Weights of a small transformer language model: MLP 1344 SwiGLU, 15.1M parameters.
Each number is 50 + 12 x the weight over its row's rms, rounded and kept within 0 to 99. Layers, rows and columns count from 0. The size before them is the row's rms in percent of the matrix's.

# up: layer 5 MLP up, 1344x256, rms 0.0717, rows 1232-1235, columns 0-127
# down: layer 5 MLP down (transposed), 1344x256, rms 0.0629, rows 1232-1235, columns 0-127
# gate: layer 5 MLP gate, 1344x256, rms 0.0776, rows 1233-1235, columns 0-127
up1232 102:41 31 38 14 46 35 50 62 65 53 43 60 44 23 49 33 69 39 34 36 41 44 49 40 54 55 44 56 52 56 38 57 66 44 79 61 60 34 62 45 43 22 54 34 42 40 60 53 47 35 48 56 44 36 56 55 62 63 52 53 41 45 57 60 53 46 50 47 56 55 38 64 54 40 45 44 42 41 37 67 60 48 53 47 41 53 55 55 61 53 58 42 58 43 59 50 54 55 53 46 46 69 61 48 44 57 61 68 27 39 52 44 50 43 19 72 49 48 40 38 63 36 39 35 54 47 57 36
down1232 101:52 21 40 51 71 55 58 54 42 44 69 61 51 53 48 32 73 47 19 46 47 44 49 43 38 61 43 51 75 47 53 41 55 62 48 67 60 33 44 33 45 44 62 62 61 49 67 40 38 65 41 37 46 41 48 40 86 57 48 56 46 55 48 61 46 68 57 48 91 55 60 48 36 54 59 43 52 47 50 60 43 37 62 53 44 47 65 50 83 61 16 57 47 46 39 50 44 45 57 32 51 35 58 59 47 45 41 58 44 56 59 53 45 59 49 56 38 53 35 69 69 43 50 04 35 56 55 46
gate1233 110:69 59 36 44 50 57 58 41 45 54 61 54 42 55 73 70 51 48 56 49 44 49 52 45 51 44 40 78 67 29 29 51 44 58 42 46 37 41 60 51 54 45 51 36 44 49 59 51 72 45 43 58 40 59 59 36 52 79 56 37 60 45 16 43 39 61 33 48 45 59 41 65 47 52 47 35 59 41 55 41 60 68 54 64 67 64 47 47 57 41 44 34 52 52 60 41 59 64 61 56 50 57 53 50 27 63 51 57 51 67 48 55 44 49 70 37 57 19 62 58 61 56 60 31 47 37 56 35
up1233 104:49 57 57 60 34 38 45 47 38 52 36 61 61 49 42 47 55 62 19 58 49 44 47 54 33 40 55 49 36 65 37 52 60 53 71 52 55 60 61 56 42 57 47 62 39 60 38 52 55 46 45 44 60 55 31 52 61 52 34 48 43 51 55 39 56 36 48 35 45 54 36 68 36 45 56 40 40 49 46 40 32 14 41 70 49 36 40 58 43 44 69 52 55 60 54 26 55 36 68 56 58 45 59 21 64 46 42 28 53 38 49 33 79 44 54 48 42 41 53 59 42 38 45 40 59 46 56 55
down1233 103:62 45 30 70 48 53 33 33 37 53 49 51 46 52 25 41 36 52 71 32 41 45 49 38 55 26 42 52 47 50 48 40 56 68 41 48 37 43 38 61 68 50 63 47 50 45 54 40 63 41 57 46 55 26 45 32 54 57 52 56 50 64 57 36 33 33 39 59 67 46 32 65 43 60 39 62 61 40 44 50 54 41 57 21 63 30 36 52 46 69 45 49 41 38 42 36 57 50 52 43 33 63 39 49 39 44 43 50 39 26 42 29 48 64 56 50 46 38 71 51 37 37 59 72 58 64 49 38
gate1234 104:34 63 55 29 34 33 48 57 52 54 42 28 55 68 54 52 42 43 19 36 42 65 62 30 70 40 38 53 49 48 56 29 49 58 40 27 40 45 53 53 43 47 55 20 40 39 45 43 49 46 38 63 32 63 50 47 58 47 54 50 38 60 47 61 46 61 42 25 56 60 37 41 70 43 39 44 67 40 74 69 55 55 50 32 52 42 25 46 61 51 52 60 53 61 73 45 63 53 51 58 50 47 39 68 62 73 41 23 50 60 73 50 45 54 70 53 44 62 33 58 38 48 61 37 44 33 55 49
up1234 098:60 78 50 80 53 50 59 50 54 45 50 54 49 35 44 51 43 30 39 25 77 61 28 41 21 89 57 66 50 51 73 44 61 50 51 68 46 60 49 57 66 67 55 59 60 49 67 52 38 66 51 70 66 67 60 57 48 41 51 49 36 57 34 67 39 51 46 63 61 66 57 48 35 60 57 60 46 46 40 58 42 29 62 21 44 36 39 42 82 27 40 41 65 44 58 48 33 65 41 70 46 45 57 48 60 43 44 23 43 53 62 59 42 55 62 47 51 60 46 49 54 36 70 38 48 48 50 72
down1234 098:27 52 50 62 37 54 50 37 59 70 55 59 38 54 40 49 46 41 39 42 70 69 37 51 54 51 50 50 49 59 63 47 38 43 45 43 41 47 54 34 26 57 55 49 27 56 32 44 46 38 31 50 37 56 60 64 56 44 49 64 58 72 50 46 42 58 48 62 34 69 58 43 41 60 47 40 54 53 58 54 58 61 60 52 57 27 36 27 58 62 38 65 58 63 44 47 37 60 56 50 45 46 40 68 79 35 53 38 44 61 50 51 82 53 43 35 30 82 48 31 35 59 50 48 62 85 43 56
gate1235 095:61 54 37 44 45 50 46 54 55 10 48 65 55 37 40 56 54 77 40 32 61 60 52 39 49 33 63 59 62 48 54 49 55 64 75 53 59 61 20 59 50 62 58 50 44 73 53 45 08 52 42 30 50 26 38 49 62 43 55 57 48 47 66 42 41 42 53 43 31 46 47 54 59 30 58 58 62 51 58 48 52 46 43 36 37 44 47 50 66 57 46 50 39 50 48 43 52 67 15 45 53 58 56 43 45 25 49 48 54 47 23 49 47 42 45 35 28 50 71 50 47 31 51 52 40 66 80 39
up1235 098:54 47 56 50 45 60 62 38 27 28 42 28 57 41 59 63 62 45 30 44 35 56 45 31 31 48 52 41 58 39 40 55 54 44 30 46 39 49 43 69 75 35 29 54 33 66 69 56 67 42 59 48 72 48 68 76 65 51 31 72 35 56 48 42 56 61 49 63 40 59 35 49 58 34 51 55 66 34 62 61 57 58 43 48 48 66 50 42 49 44 41 66 34 45 42 45 56 46 71 42 41 46 40 55 44 44 43 73 64 58 65 32 40 49 53 63 66 56 59 58 49 40 46 49 76 59 60 64
down1235 099:49 59 59 49 47 59 56 49 48 55 41 58 56 62 34 57 51 44 48 51 60 40 41 53 38 53 47 44 60 62 30 40 43 35 41 36 60 36 69 35 51 39 51 55 56 52 57 56 43 60 53 50 44 49 78 35 98 67 42 60 57 57 83 46 51 32 63 43 56 74 49 68 37 45 41 53 48 49 46 58 38 47 56 41 41 45 53 42 53 39 86 51 56 42 69 43 50 69 44 42 47 49 68 47 33 46 52 51 35 84 35 50 40 39 42 50 53 45 55 35 55 51 63 21 49 75 68 57